Each number is 128 + 24 x the weight over the matrix's rms, rounded and kept within 0 to 255. Layers, rows and columns count from 0. Numbers have three digits each.

# layer 4 attention value, 96x96, rms 0.2, rows 62-95, columns 0-95
144139129129144112128140132135166122122128186116089129122136170105133110106137110144118135140169141146148132131131113139135089114120119121114120121076112138141090165140127115154100130123114119141095120142097150122115095142151114105123133125117140102139148128140125105102123117148114118156
110105133129130158121141144108082112112066162113156179172135145116123094188183114094152127092100129154116102135123128086147150095120136113120150140170131138096107117092118109153167163121123103152060127135120130105143116125122140101131131094122113109133114153119130129124128088095146146134
128113132127120139105116100103161161143131122142126082141124147123139147172147145117144124115093132142126114153114157138095119120139116131127139117102108131122123143112154109167149150135104136105135137143147109130125154149077134144126096137119166120139133159143123109114143099129100117112
111143134112136122186195123161134146093130141136155149138121159152139096108094121138144179087106147155126107114134112133148135103166142111092118114130138138121123151137151108131121093129129134103127112139126136124157125118136141115144152087152109132152107155129143129139125102141131090117
136113122140134147108134093101142109123126103127143162145138127131142126127151126104153119106124112121126131120079123127132147088117092127134150136131143152150120161110139140104151120121151089109117103125130116143101155118137116139122111166110137128129158110140085132146090150139116128137
112123140151121082132167137146101151100183122111104153162109132149136137164128183140138140151082122104156128152184127088115123151155110139132135134109141121078116172130157135157164123091142119108127153123137085122101122131104163128125112126098106157122165129093118109194139128135131127136
147104127133123159136098109146130121135114159114127090133178131109127156123132100121110140134130120142119110107120142121110138137114144130153130164145107104133142109151097104144134113155124117136132129088156128154093123189147120105133134142132069126110140099105170138126148147079132140125
099165106114110120137126101114161154144098157083129135139142144121114121116111128173114128133074102144116117122127118111071116182174117155112102128104097118112138111093138140110124189115109109173110108143132109154155095137137106122127115111168126127119145160076150126116157130158125129095
146152138098133155131095116139117147125147142125119151117151124147129100143134125116147072110126156108131152140138109101127120099160152107147097144134157150102117150133115133136126117111121148132091123140173157153113140113141120125137100090131112153120125118152142126134166112076155134164
150111112159145147120111128161144117134113106137128116170141154116126096118110144151152122160149128112130099124132139154124093121129109084124137124122141115092158116145145104120110147100114152125158139106115117147127128126132144112113124136133140151135134121112145122125153164144092143080
101124119154124142121148102122125128158101158107140128167140125111112114140131118112139143129111114121175079123136125094099151144143088153121136126116125157103123148136150145124141153139126134139114090129117152146146142150152129142125132127131146114151133156130143125145134123172148148126
173131137136126151139136119098122147123135140157117113133140114094124146172116118152118137147109127101118117139168156099126154143148120166113124131123128153151130140124106118127161155131145096088133097157128136117105178082081113139127129133107137146147126129105121129136133122118106108119
151134132161165100095168110124103112157138121129152119117119143116133180156147124109159127142102105108114118096080107098131156129109122134122102107126113148128141128110142155143136192084133140102108127082104113148156131142100107108135082140130128143122154109103119126144077095156109141156
132130152166139142104127134129101126172114128138122105111109118160129153140158127100092116141149107127126161113110133114162132104089151109129145139116101143170135090122112110120081122125151157121127153116129177107106121121119140146148099134097119150109102122145116092115103115096124104149
113160153111115147099130083087124155137156137153119137133121101120132182136148121124141134113113125163151141116128119118152137108122105142115138143112119103166095152128145104157151173121134160109123173105083122135132085115108108093116117117149121124136150147114152110111131136118157165148
116124102108132141151138126108141150141112153103137125147142145145116136136121101101105156129135129139112134121137102138140147112140119123134140148118110132163145111111144119140119140141130105118124131124104116140122115124128140106122151137159118132119139145139118153135139139131135129109
152083170112120116134137160113107110101100140127120146137166125103113101147139138113129123145145130099134142121154130123137124137154121103148164131152127153126121131111135131138126164121087132124098155115133148106124114112160099124120122095108140132138125130137124117107119128145120149161
147154117117117123112110123109116122108102136132126131146114092110135133143108125119102142137141123129154136123164142121114152117119132159109163125141143126125124141159127121137148113163136133142142146115172121109100113138083163172121147156119124138134130116145117140144090115120136099106
126172135143134129109115143100109168132136102100148148107107150149128111130142159147154144121131096151133155121173117114106130140159134094136077081118123128169144117111129142131112105152155134135144102177123097166102169159158130148125167160116129133100089137111135094119184166101126107113
125130125122137122124132082134097127142120109122145149163135154134095121124129176185123136119114142112099121110123111112113131136128099138117117105122105132139127139115114162088144116103131124171098143116099123122151121156145175142105151136101146133117123110110114112182130172115100127093
136151118134139107121132091135144151088189148125117127141145108109113137112098136104140164089122156138140124116128112121117153137133116124127134111113134127104115153143142118115137127157151124122129136099136108148142107133153150119138135144134101095136161089111120159177155117159156139144
097164122089081136096144128114113142121164128118138111116104132154108082171138130140156111133094137116142132105131117118127152145149135134128131167134100110083117159102165107115160161121150129088119155123149141143154135112112125123127102119134140104148142183142164089160120101104126076136
136134093137097144128051119117128125140113126172132123127133121132141176096118127102152148094128125139136132108111105141122144112148135151161147126133115120130118117111096136114149109125124113132133164125097140110149135114128136125151108137101104119129122129152168128110143127150170154133
141124100120129110133151135114127141103132133151126136138132138104137170133128128132125101160118153153126112132113094153129133155143134126107164111121137114134152113112123119125126150151105126137169130149109124119121124135120136126119110112127119127114116155115150110148150126165128143138
162134077144144105141139134102144130118129098111130104135149121119131092146117105135080104149145156105154111126152113126141095156109138117124111127095140113094134098120153157125108100147162133140146151117109155107151123144140108141130127122087111099164100124136158173135126125144127123140
114125142111142082150111124138141084121139102125116144125137098109140112078108134117125140134146140138147150128115134158102080140095152098136124097154164142148162137147137150131100072138120113123121134131142103111129138132148106132138130110134126143101116122167132128126149129102138120128
135131119107147154145123107122137106151090116136152126105118135147158096135134153115110120120148154103116101120104125114134122118133137107129140095137109146130112107129142135114139142135101144132118106138091163127132121124148124121116156150112149123104128148123127148119121089124105156133
170151153125129146127110108152160085116104126127153125113157144150142140133109153159154161148103118142132115119155153135106097143138113115143103126106106156128122129154110137133149134131091129099123128136140143151154134114163113104106113138149158137109141103141122095101150148141128140077
097144132104124138147157124149142158149159150127129124143137136142115133122097104133116129114110133127135113177164148113110140178175119132099158160149122121125136158104159110131117102120132141097173104099152120144140104090105161116121143130122117111106135118106152130166137152125142139063
129147130117137110148111148148138151109128130149121120107141115110150161087115111145129106154124113134108111124146087128119117147086105160123137118161127146122116137146134120095162100142144139127150126102128136082095145128127134100130142126068153154097088111141125127112144149128145172109
146149106138189078130122132143145122119117128151144143116165110134129153089132157123121168135146137145105093107120114136121110134093125117106138099120146151126120099171123147121092106134110139139120091120112124134178106147163142132093120132120109140142120111139112111127127149154146142128
138122132100141113123118119098126099133138101118162134140129133143137126130118167144156143160138153096128109107110112138112105148133116124121142127121129138120151110109144174136129147142129137113129136100116118141122121145183128095122137102117148143152153125171145140120102105139123101135
122124122121110155105112129125111137144140129107105110154161146130143110084144128118139086135116115145123123115102138073159129104121098106108124131105150136150125159132121111135112132114128132158084143153152151097162128137156124142136122107122138110143112157141098086109097122127126135152
096106123150119157098129148124089114150117150122126128131094111173141136140156105093120144107165121137150155131096112131155123102106154110158116143149090128112099122153128143140121096142140146129124124095094133108149177157138127143123143130125124126141103135176105159104123145123155139123
# layer 4 attention output (transposed), 96x96, rms 0.164, rows 62-95, columns 0-95
122157113139115145136115139104076098140155120124154143108160140137148134153085108123117109110130108115121133113155152107115140142137159127151131125146145127109129105119125143153177143136168115122154146108138195133169178140122125142140136137138126115119114124098125143139085118140119122130
119160108111145123091151104133139177109136119126042093117086108135122150062032119156109151139137150098136154133093115151092139113161111142094136135094080132081125109110106148110144111115133162143147113127120137181095129144121119129130131126169120118106131136135104111131158120134148120153
141123099113091154117167117159117101103128156108104135114133095117112102106141108157104151106119120137127119119121097117131124127072104090163117112151132097147123107127106169110094091101104111134124089117113114093116095120133073087107102134094133175112115114110131133158090111136160090129
123111113115159147118101093149087127130143097139113149127107109123119152148111082126137092164146135108125155146108100132126105127112126099100128107184154174125128125165127126166085159101174122155135150149133156125172116124154145148144140151129150129159116106151106129121125156103116139156
143137126140110172131141126150142125128093134077103101154127124105108163096133150146094128101141157122150092129112136124147147150177123119113131076094112126132119115160118105149151113111133120156125127118161112080122125111166148100163149115107129117130101117121174106111125109119139120125
187096155138161110122131122117130079179119119095150133112121112136108115131161114123179108118170110167124125126108142105134145148076153109148109111167115088185146140135138091115149151123154081144131078121121132129131159112138102153088160163099179147143114156151148138115118126128155103113
103106108101096097120125112130150146095152100136141123112159115138114120150110131118104135156146151155130120085156124101155137119144119150132134145100140126130150167078135134072117145134119156121115130135118115091138138120068127139138140100174136168091132107131139115111114097150128186120
132138134134138153138141141095091115140162113166193149074137125145062123161127102145096137108094092145126125092143145106111138118087114091126128134149151118122108117134113116171109104104110139111135132120129163092103191140120141151130152128132116111115144123138112160160129132079117185106
110102148148103124098135138099141137134127116122108096121105158151113175140153120146144146158163185146127122115117118155114140104063161153125156105101110122100157132106177123145108094111143122120154129161129115129129106120139107119102163129125104132143124105109086113094123147165102116089
117116118080109142135149122118118127107108144145156126075130123102151141147166156108147105117113125158116155145149118092130127135143111146128172096115140136170160099147134139104173160145136099114132152108130111121144158099106090119134100122131108121102166101183146129103110109112136100148
192140125120138166157123142090090129124150144112162126139115125143099186137143111133119120136130114126105127152135118122212109141097123108116139110145140083114130109154113116153149127128135170114128136156136112132119123143107148102144119127128164176108131100115147122139114121092127157111
119127151112164135142101124146158139117142147076161119135082115119119143150168155170123171116122135149138087149072118111150114137144102130136087137132145137126134118103171146153081116114083136123122140125113090136128077122156110151133124154138124125124122117167139141172137128101132133110
143103159131128132177115103126180081157119135160138150165122110126117107144158128101128128092130102142163083163142091105140148139159106105120182143149083080126101154168127104110103108094116094163159131150159150148156115123131150121145117138159154141140115143118143147159152132088137115154
118111145113113083119137124127137135151137113154074135143152144130169117105118187147104136106121123124139128142113079123145155111149142163153120122089076120129111148139165131104130181133096156102128119144121125150141095139116119125116114120138111123153101128084128183160178138163142132143
141107143109139129151125134135134100130160151179118152164163132171151112161144108144118123090151146095137132132115154109123134095109136088153146114165142127104147115101112134078142103101118118126175088129138129132117086146166127095162127152104171111099096146098133123147151090110123126111
111120112115104134107125107150106119137135130161141127125140112096131101150131098151116096103117128109147114097097122095137103133121137105094142098121122170118097145145126114138122112088106170118106088127100121098098105107117129159139145092116092144099138109113144103132162139133095147130
140131135150138065107140127089127135124097141133137119134099104156155157097142151120129139129108178138115179136098179123128125137125143144086109118151110106097137139129115170101126102121133128108139151099134121155121147130116124125148126147135105109117144152106126124120174124137146109124
118137148125112116161126142161144138143138124107136089124131112155133110139129131160153146138135119125110116138131102147143089143141138133137076124131113144146121120084116111119143145127123134142122127143078112129090123099135097124138110111140136129127132167171128097140152120185140143128
123158130169145122074136091145141112155176137108118096079139133122094125121155117133171108160112106119141137160109104137122134067137140121101183175093154152136116102143145128174161120106088137132110139132119104124151150120120119132132141145124152137095122155110151161145102136173145156113
109106096153134142154146168104163092159137123101149168107123082125097148165111140116134106128142107163097113143132131083125164149139163124086106139120123153127111090155115096146138130126121146115120140123150145146166131145153067146103141117120131073131126127117151125121112165136120137118
135102131153100142160103132107120137130086120092155105173149098165146144155142097121148112164165140143104112083151135128116113104136115122087144113163144122154112115131132105114141111133134116116115131122123154076138098104135105088120132138140147141129150121141145121109125111099092154119
122116187116152129144083105137065127158104130129125157177126117128091131148098131137134160128093109143125156133120137106113099142071155116140108079130153122125128110102088121151130130120094118141155136140118133118129117162195115093108144172098177149134099146102089134118101143152147149154
131139149112071157136130140112124144129147142152116112137140131134127143137088136166109133130143121125135081149130134118132147100149096115118105129131114163075099126111136119082099113117129166149159113106158114126101134161133099123133098120130129114119165164119128147106099129122099113143
134080159112118170111134128133109120126148164154171142168151124137137117116131135140144113156096110118133151134143135112116126123133133109140125151156146130142138120139176149125123135105124127124122147149120159158130159109115129134146117094130140152109144110127123138105135120091137124108
116115174111108150152117116134126145107150113122150147120138109096143146131163123124136108107126099127108143089090134139131124110099137178103128161168141140129140104161140103097132156190108143110109147116144096135119142145120156109103094099162100115165140112123125126094134126135162131157
131120111121093133107158159128141169117104123093095115087100137112110121122118138117156107151113130113139118136121155129094132105141133116076131169120093128148112117152137136089113147145136083123133118135123116114116169115139142123075141114146126135104124119131103117122132126115123121186
097153108141107134154112110135125110093121142152119115116127127104114130128130122106123093122087138113111137101135144139130109124109097099119129140120126146093115139147142116125088130122133143116122152114161108174131066143108125104148106100098131114153096120125143110112140143145163139133
136113080137098119143134156092109158135136183112104108104129125118121129137125140118141109095133156157147128157117080137128174129110127125094118131148116129149143121112155139134146086104159127145135131110129098098111143146107145162127112110131138120099126096152157142143077104122134141162
130114128099151125124109118130102144135145125080160123131130110142145119163120125165155120112151121142134126096122150143181099113082145101131123094166146153137128138118122138142151158134131100123127126148109184079156141159114109159151149127093130172135096111155134149117133147108122166117
170144143131122141127153166128141142105134134128104126151135126147135127126110144121165111120102135121137103143150140169149155115153143129123129158165155174168151143070171091117116130172113123128129154166120135178108129168116093166122153072133130142150144122164172130117158111094120109114
124153100154101150159155155120115124108146109119123086133150132137160154154113096083130104145129108086098149115161102144104148100146109126109126143151083088143153128158171117136132137133165118120116155103141117149146146093102125147136158098162134098122148082117115151142140126135151155133
090105149177102151155137118122139105123097167100117120141159073123118142130125129104131084112114134125140180125116130143112127129131114113117142130131125096124118141155113118122156128131160160135132124143150107152132155163144136125111135136148126126135119124128153102125149178118151140163
157129086114089146139131120124124147124115132152089152119102116131136147084134124132076151146163132130121156152130094170114151148127181128126171075126109086113139100132104151113106123114093129084115132120149124146132104124140116111103152130125151122129124127097097146115138120115125132081
139153123116152105099144158144120124153168125135087104153116148113172140113114095102124117142123108108104113174124106132138095152135137126090157127083124133118123123129100114119148139158136168123121110125151096123121104149089138140141122109140125132150121137070152115107101151155119124162
# layer 4 attention query, 96x96, rms 0.201, rows 64-95, columns 0-95
120036123129097088096159167117163134088097161118100092124110140154117119109121146113162129114168164163116064132122125120156084119114107117096129104100094124152143145113178162075103120132142145171129149152083130109146108143061111059158138108141136168127141101155161139151112117135218114159
124100176123149113050126099151144097095100120151095089132132175117133128101138126138117158127129147118152133118076124141129128131091183138130129123122125119086146153111171131087102130113133100144117149184139107104141092127115114122142151144116142149127088116088132140148116132163188149130
074143169156156130109123114167132111131113090115149121165122109121140119093135149101136123158136155103156144119140146122103145143180135165133113165097135105135112120145168111160091144131116134096104177149114149139133098091158096157109130111135166090098153126087155161133126096096126148113
176107139165200070121130171157159087140146133146130144102063097124122099131106129095119148165127112091115118119116162085083187182148153166067146136106123107138162133159130101140151134111073100112080143153090125153109165082065040147148132099148141142109154169115131176158129144168148127123
117124122150098134165164091141134146133131137144109125115143161111166130142120145130106103122112103159134117154144125159104094108138133088161140101092119163120088136109092102131140160141120120158154125123137103099138118116137138150110109126136125109119101116102128169144115148147142088113
159109125128146079115147182137119121125121122056089160135102109151112092130106122129156128123111133098152110153094157094110182134164135174123115156130131121139105083113115142124155126147100107111117152111059184100127156133130096116149129133096122166129162155103140157148096118128131102116
110120185129127107121131091136125162118087142136078115147117195140098123104151127131092193104146175143117116106172143130113140134096115137136141100112111124122140159091151145134131154085142098132157099123118145123118075152123126107118123149152092156106124112115113139148168112136160117112
080136107131158102151088078138114139119130118193158164132125157156102114132145103120139127109139112173137118185129094135140098099072117087159138125156120131111116111107073141148132120150116159150131080108117178126105069140132146115111125139120132117118131169125156087113154156147149142116
129133103146136131116134093104105105111160124099143141125129127139084142171126095167072126118150112164162129142088121138154123139083126055125144177142112149157120148114119115131122121124139128121135104153147099171163125174077125149139161163119140138126116102135140143129119098133162141156
163112141112144129115101162129104128123126123102137144115116157072075124124139123125124167139165130147150111110166130122151116131124133170140124130046134143135124157174151111156096125107144083129111095128123149116129113089131126133156125126152119115115135100155098150170095133147113151109
117114160142126129110137134082125126117130136115137075122169147097144126164155126152131092125147127123125120124149145123147120121126125086107132173158118147158151191174152115127103077109140139123154149126160133110156108114119115128119117108131145133139116123095119116117113122126120145146
134106130117135123103080144111114153131097154127134116147107138078116138103093141125187163142093107110113118115115143103101118142133135162106121111121102143112146090135152149128102147123126122133079144115112141118140127101103104121141121139149109154143136160098101130159130132102118109150
101103134136136111175109123150152122124112138177087148135138128135167115156155128149137116086121101157107127136162092108136114116114128131130147098115086146119117107081127121103115120118137122139181120122147103190150124126128149156147113127101111115128133136146164100112178148114100136119
122144147128116148143131110091109113122173117195149131140125111133148174164149107103151091111106072128138120190156177130118078116170139104130155141136156107057087073090080087157162130139162152117150160160148121155122149151150145104124116131137124071171158125092145109070139132112136106135
104104130112138126109126164127151093115155123115162125131106107127132121145155172170143119132139134107155130116140129138116107138111156134149063144109118143098125121134100160130128109124130116088124105132138127126166112098122065092100138129107143131130141134146109152172139138117119109130
131162123161111122097115093129118154113102104092143127157114127131106137090095114123114126136141130131114125116129079150112122083152124140145152103146127137170144109147144163151095129134145111111130122127144150096150123107159111082129145122146106127125160060124128119105099118150098125143
127128153162140131134111100106155120130121115124165148177118118119077132137098132166115163134124126158131122115104143100156097122085113136136090106118092123140174140166124104111129144115130170143152129129116124112106090113162114154167144157136179071141111120138133159144111146109146135145
127086136140140062105140130098096159183138151083108148160134126129133139181129103144141119128136124133106138099162115138158117101091156119130138131153137138138078128142124116162140125108129124137108116122145125115167150142141124132110165141078138145098111111106141160125130129172135121140
145108128100144093167151149086120166103117139111137132131125147169120166125100183157139155117134138142162120121132171123074114137116160142160108139130154099125137119140152111107111150150190120114124172118129105100136142125121121093124144117160155130103121098129128125094122093119116135118
151125146120136135146150124156129115148142130137119151144117139143138152135124124103108130107170115098085128137150093132162170172141139148117142172161139129110113133143158121162148140124110106113090145143160069130123108150102107111133126126131122132111123108118135135123143135115097122118
122123118171115122113133137124147143126140124094068101114143142150136183135142116158150092134123154146130132185170117174130148067142113101139151077169133159120134135088158143097173118098134134124123115126115101124148170169082135132148163111121132118131118088136110137115123115168144154125
125140113150148097152134127143120135140117104151121141127134120149095172159151131112139139121132113121141117148142088126132138154150117102129113100122104155144115117102107080117120132119120174172100130143129078113108119108142141176159109125129112133103121123106157137124116150143119141112
108087142124134116138090113125093145122125158152130145152135172123142122162104128103126139099140148132163118106152143075127104124119146154119145100126142121147115137130112127084140133140160112126130101142123135106129084154105144139138109126140103141151144098148123106150151121116096152147
086107106118093126138131099148126150140132137135108092114136185113168135192168103196141078119084089180110145108136094139130084089088146041159154075154130143089085129070141109085130121119160122150156154160192111080160150146167145128104135181062166140106085136184123088128071125116102137133
125102096138099123111134159113132119115130136144140137136137134111132091123123140133116118139167134147104155079166123132097120151116140162110141122111113113095173101141083127148145172127163139131118154139121111134088134095111104122132132130140145129112155136123127088133126150108116154132
070110149129114135093118152158169108126121135120118111116150132119129130122111118135123098166145160138105147123107093127121124105107122126110155168139122096099091152129129133099145115131130103164129114165136096151143139110117145132141108150140125138117153149127120103122141175118128159138
093131161118141135138100152147109129126105157146142167120132114131126098134118116149128123121165120136130137131107104146117113154142136104116113132176139160132118117148167111186121129122131141119124155121141189139144092118135136179128132156094144096135154151133095124161102133121129153083
182162098116114149173146103119101107131145127182149159131115110133117160139104173165132165131152101154136135118129111135141088156110134106153104143138125104147103160083073094186125144113136131155124100136143087097131173130156138143151151145124165138123127168130162096133128128147144132083
206132132114109112120186129121131133134145111095092115100123157147148141110102124132084142120126131121152179127094118139139155134134180148144158098085114084081133099133194148135159097107114095124099156145103096099097125130135096126106128110133111135109121118105129199141126091126081129101
135119087133131092093162146129132088115137114112112144107104129112118159141136134144097120140122152137119109130122156124131110164142121114148123138119099146128104111155158157100134127119162141135106148133121144114144100140121131111179154112153105126149124117137171138127123151121112158111
163097147133179130134126176129123104143127106118111122114108133169155157121184087122170134137161149089141130093089166124137100128162135122133124132080114118157088089128135111146123091153126088119096148158101132124140103099121116088090147155129111127144110143118127113096181158107156105120
112127151157108094192099138144097140139112123131136148112157124164126136151128101109140096103137118145104148091160118158151082106076136104106125132137115132138093103115081104131139133155141168141131112131116156090124103149127136129114086126103126147139168172122160149111128124125148097178
# layer 4 attention key, 96x96, rms 0.193, rows 64-95, columns 0-95
139131161100151139194115100136111148155114179094146161106165143127120121207080124110110139190072156116143159097155157132145138128162160145146149156110143120080087164162098115081164116170129074148136154112107145141112139134159112135146074138087185151067143103152166138129094131128120114166
123095119070202106147085099072126125120152189122157112182148115133115119143081121126095169128126139140124147117093149125103102110156120168112160132116192082142108127129162132162132117132122124145118130145108121169101157166102167109146134135107161151115094086116119168129088132118183125116
126131122151157125176115180130152129094119130105168093129127162133138127131091144158123148115157139111124114116075155135114126067158106147138115145108113134146128090131126129152166135132122163137086104152146113135136154166143162115140144173191154136136114118146100151105116098145145132117
077147101082102130155145135138169162110169126100132086124135109171151156141041130094102117134177133146081151151113082145132104062160105149090128114099078107120120133143123155111118120175158115171148152126153110134117112148129130110120108141170194124129149129172134166144143142109112132137
137141127073082141139134140132144127138129145130123122114117122137121169116165139123126123116132129122154097148139148146095112156169134155114145128146134116096119095118178120093134131117111130144125084089130101101160108112127110120102131144173129109158125106149138131079139114136109085113
112147158105137107152130135111132135185161106094114110142139150124178153124107119104111135142132157140075133111145139080172160105144119112143146115145058146158111131113126133114126151157121146144154154138109104169121158137146110100104087124176202158110130134120117086126136172108124168147
147096114115187142140122124105118134102093105147148172121162146113122162120116141119121140127112140096108133127136171093147106165172108130118146153067160095142103146098179120118145148108125093129112113141145075131149120139124113122127123070107121110122148122104108141104137111114128143087
163118138153079116097146140134141121089147110141061158133146088087133126097155134175146196138164155127148106150158131143144154163168133153143117152101145161153133118110137145110119110100100144094110098180111119161127067131132150141140146094131103155154153124125154119137149064125115093130
113116136150144130120171143093142135134156122127139166158131081079114142150118175105103109172099085097135156113119139113120161149148107125094102129121177117135125119169165107109110161131150142119148136108103140152113166117128137119142133122139128147140125106156168103138092092190121129166
112157146101170100151145087147118191155162110142132119115117158137164163159136098144119109133144117093093118147049119133153093137131101116126117158128141100101145132163142111135085135158105102139122141165125155075166098106128116104128112139090165152124125127123118153113144116118151144101
165112087137122132136148114169123119142131119141156117171152120135142110132149116154147123131104095094107153112115118117114129124138161155142099107146157153126105116142135166155140136136120121136086138117120119150098164123143179145151145133113122128095142128117171117111126123133113133113
120142127067120164155087112139107157124158121126142106124112136137158134081100096128072161123130109100149101134099150096137128110121110129133158136107093117127117143136113110109126128154154104096115209134150138105103115120167134130118147121084163147116114135128133145118125142118166129068
163124080131082117133150090146112072106156135137123156105154129110159119128135136130125127079132145086120112110135103118094144155108186106145139099131094114121140126094128132117128074110184171125113117144141163144141101157114123121110133095137105154149152121075111153141122133134112097120
079103107169077169150108133119166088109121162087086079121174102107145124056175122145145135093151144176127133109149130191100128134111166149110133145141088169167146112136175123115142129132159146140089119125150141127154108099153087141143162136146118109147130128137120103141134115074122127115
145122158104158142128118087188095116129136114130142125161153119146161137121111146115093137085123150134119127115088124126125144113139121144182131098122137118137140118118123149130129125123105123128140120107110162154129124153105078110155142155126128132101088133101144103111145073149151115081
118154116146150113134100152134139129111093122149165128104132160116152078140096117110139152151150153097158120126132148111131122163125096072138093161147125097138132143166105148115138158128126146106065148125061139134146135126128135156114150136113129112140101144126136071129114112100142116143
107095137109130107136136144124167159143159091124100171166096128131116163120128148135147132159132117118127152156105131139119147137137122122091102144119091136058123112156088105097131106098097146094102080122178132120159182121126107127137153137113109101114101113132106155119129110163144128127
112175112138135123140111092153127101194113107155153124149113110088120097139131114079131116107100108096070118161118155112160141135121141117132149104130135164138118101168126119117166140121153111104133137148069130123145101130150136111141123125149130115114135115145161129055145134133128102127
126098143116176169186086084119167143113129103115117119149104155156181094130149148130145136155118089102121129144128160104132130171136106124097154167150105167119147118195127077101069170133130071114130137099183103145117107122125144103119091205153136095102103142102107109099172115077110149146
134164129112119126144128158109127122123121126140136115121098104094145138158154146087137138124127147137117117137114128126109124117104147146115145111112124149132114120151142087103153101149154097144129143131154140142172108102119183083128102104109131106155126148116124181152142125116100169158
107115135179105077138136138102061100154112162131120118123120126108110103138113149077095149104095096097099184060138145128102112143129142107138096172147115112127098115126129146151144143138168076138139102104103096131115119137137110143115169096148131098087136118158170104102144138118122126154
125139110119129113125140150146094072118137114074096130116114103110153147122141084116133114134130121079103179121151149167119110118136119155115117097150103142089123096124138132149124128138143141109129102151134150089114133113140127124115143123139128157156147130131160155156143137150120108143
122132122117135143179113100117137138130139123139112143138159122140140154137162103148151108132151133087184146101168117139149130167134089096167159144087143134135156135120158154123097100104175121105103118157142150130138135112149167107104147116139103113113128139142136129118143106121128134122
158157157143111166152117093161125092175147165225131135145119133116107093115142108141112131071080133128136079141156152139098120161149162171098148130166133174128100122142146120175080137094114122078133113128126136143147131106116159123131147102128081127184161101103107115116136127148102077162
103130112129132166097128116158116115076113102129120118125108132185113116109070103131086121141106169130119147128118139151104108150109123117138105143153160121123141145116152173164127085108147129121108113155129142140142126127111077145153106109137109133113115129128111149149083123086122097106
150128169133133127148159091075102142148103126139114149108116129119093100149116113178121119149129148194122117197138117137124184095105155156099123169126135155133129092149159155115132111125083133149175096152124096138097162185148183098059142148115115124124138123142095130106110126110104123182
142123149151128176108132155111130105139123121145158117182133099128156138110119119149104128154139134114101095106121095093131142096115121156161067136109116127125071136108116112161168110080125157085120102166124122144134094103110128139152135105161158198124111091116145142165116110123108110112
129118175149108152090160122115136140088133098125070107143141079131090116091114097081134126135106149091119107162163131151105147144154130165143119130125149101081174108119171087142141141105132141115138141141129131149141123118126094129160107144116090127163138085119106149161148126175157131146
137182145084154096149084135098082133150114131128143132151111179131111129117071134077165104124138143149111073143150149131127077118138118113134137156113134102152094151151156118157097176166160093159130137065153142142136122135113097084144116138149110134122101132156093202111128180053128168126
178124141117158124148141129138095109136181167110105088133148132122130127122110165094109097135118155124140179122136159140111118154122100112145147100114109095135125128127103150154113112146200143138105139122102125118121113103108108135118097142125142141132121121116116146157114149119112080139
138148141143150134099155097125135091133127175092124130115143153126163126114149125120152106129120125143121090107114128103132125127142111159121139077131106128184086124127136110101138090132110120170155114174141111085124104158203164133144145166101163128180108142106095132116112124149153111174
114128082182122162124142100136104116144124102137124129130143119118124139146141075139150088128144144130125106153200132110090135141152140139144140101113122195171107124097118161078144118149154144130103102134122139119145152096166125134114063088134095112137142114163141102127115110150122107141
# layer 4 MLP up, 384x96, rms 0.197, rows 0-6, columns 0-95
142166101149120136103135145107174114141146139152131131189132133115121116120159163100098153131127120130129121150131134073162119148097082148122147140106170088120139168117149074131134113128085138117173147170127096117117105122087115116149125154096111133171120125060158127130104107157118129139
139115119121123093177136173080155117072178147084135201122144172121126106098151131087144125106120111167145161125094129116125161136073114095175080153138119123134148119115140139077144105186148127136145152096099123192114034145162134137146170154094089124106094111117132109138092135080141117165
103120142130122171081133108152134123151107159159140077102151146119118120160096109139132146163126134133119093132122144117115098103143117133153143130153121137138130166123128136135114137138119150125123142112122074131127096122145145134123134112128123120105142087099117127127111117113100127116
113101152145126070123108137152146117103117142066147122121098120128158125132145121119116170123156138163156132124144079108155085145102155104157135132111142137087136163138130133122107096160138122108080125162123161093133116162137097103138107131134137141168123130153141132140123096145147126141
125133145097141124151112114144164138129133175117109158162130107145146131169104155123161117136138148105102128104118126164124136142090102152142097130082120157142145120117116123145123138113160148116140107127136125130118139138108175157091160107134127099146102133134099133138085128110121126110
140144153128086165177130153130089086150116142173137132154148144137191105098129152141126163133149141163103141119066151115133140146099143117158116125129116110129127161132135124125160085140089106103157067109095144122074099148090096107156165172117142100130111114101129155141162103072115126161
135079095081135098147159155108144113149097185157122153083103122158180089144172151120143070180187130189124135149150094140146079166155123110146157131114162144129090143127142122161143085139151129113126123160110100126213122100113081137085120118098187139140133118129157086110169124181102128119
# layer 4 MLP down (transposed), 384x96, rms 0.185, rows 0-5, columns 0-95
117104130212106101128128107134138117129151093120148127092122124164113119120148140116126132125165106192109155121084146121126119108141087135154164143095114119171117119100128112131137151098118141167137141142143094160111125089113138134106100174180144157090077133080107143120093138143095127137
106141084142131105109126093140125131131122106122134129101121112139104087099126088136126116213114082130133111108133082112057121115159160153127186113118166193180106144163136082144115131135120131112122101207054159124139123117142121149134107130127098122116118131120110104129099133153153129150
155098115133134097150095129167121131172155129105100126134121129120128102129101104129145123119168148078089161129110113138128136120183123138121122148138125136148095092118160126153082062099152087141137143127116108125129104088115095104162121129125132126094127099114076121163089108125149120148
125134137081171140170153121131141148094153124138105122182118134113165169153136082095128112146137136080161138157128116111105121115179113091098090157139085084093174138145145128102076078119145144120097131130167101144142168118139119133171136110152120108130148135120104121124141128055128131139
130129110155141117143151091156110149124123131148110143129128133120098144123109109123117136125170154115113131122146159117130157090150113123128139139111151154138136125120126118128146117136130087113122148139131132110134126150121121070123083137115135147123173108131168154133129135121159127122
130119129126098135159118127143134131119147154139146165131098129143136159122118152132142146093128107138191126144157087113109127114162148137115129126120096118110127092153099193131124105147123148084139125138112132136097152149149152139125094111138125108127153113174117116142136146065138098107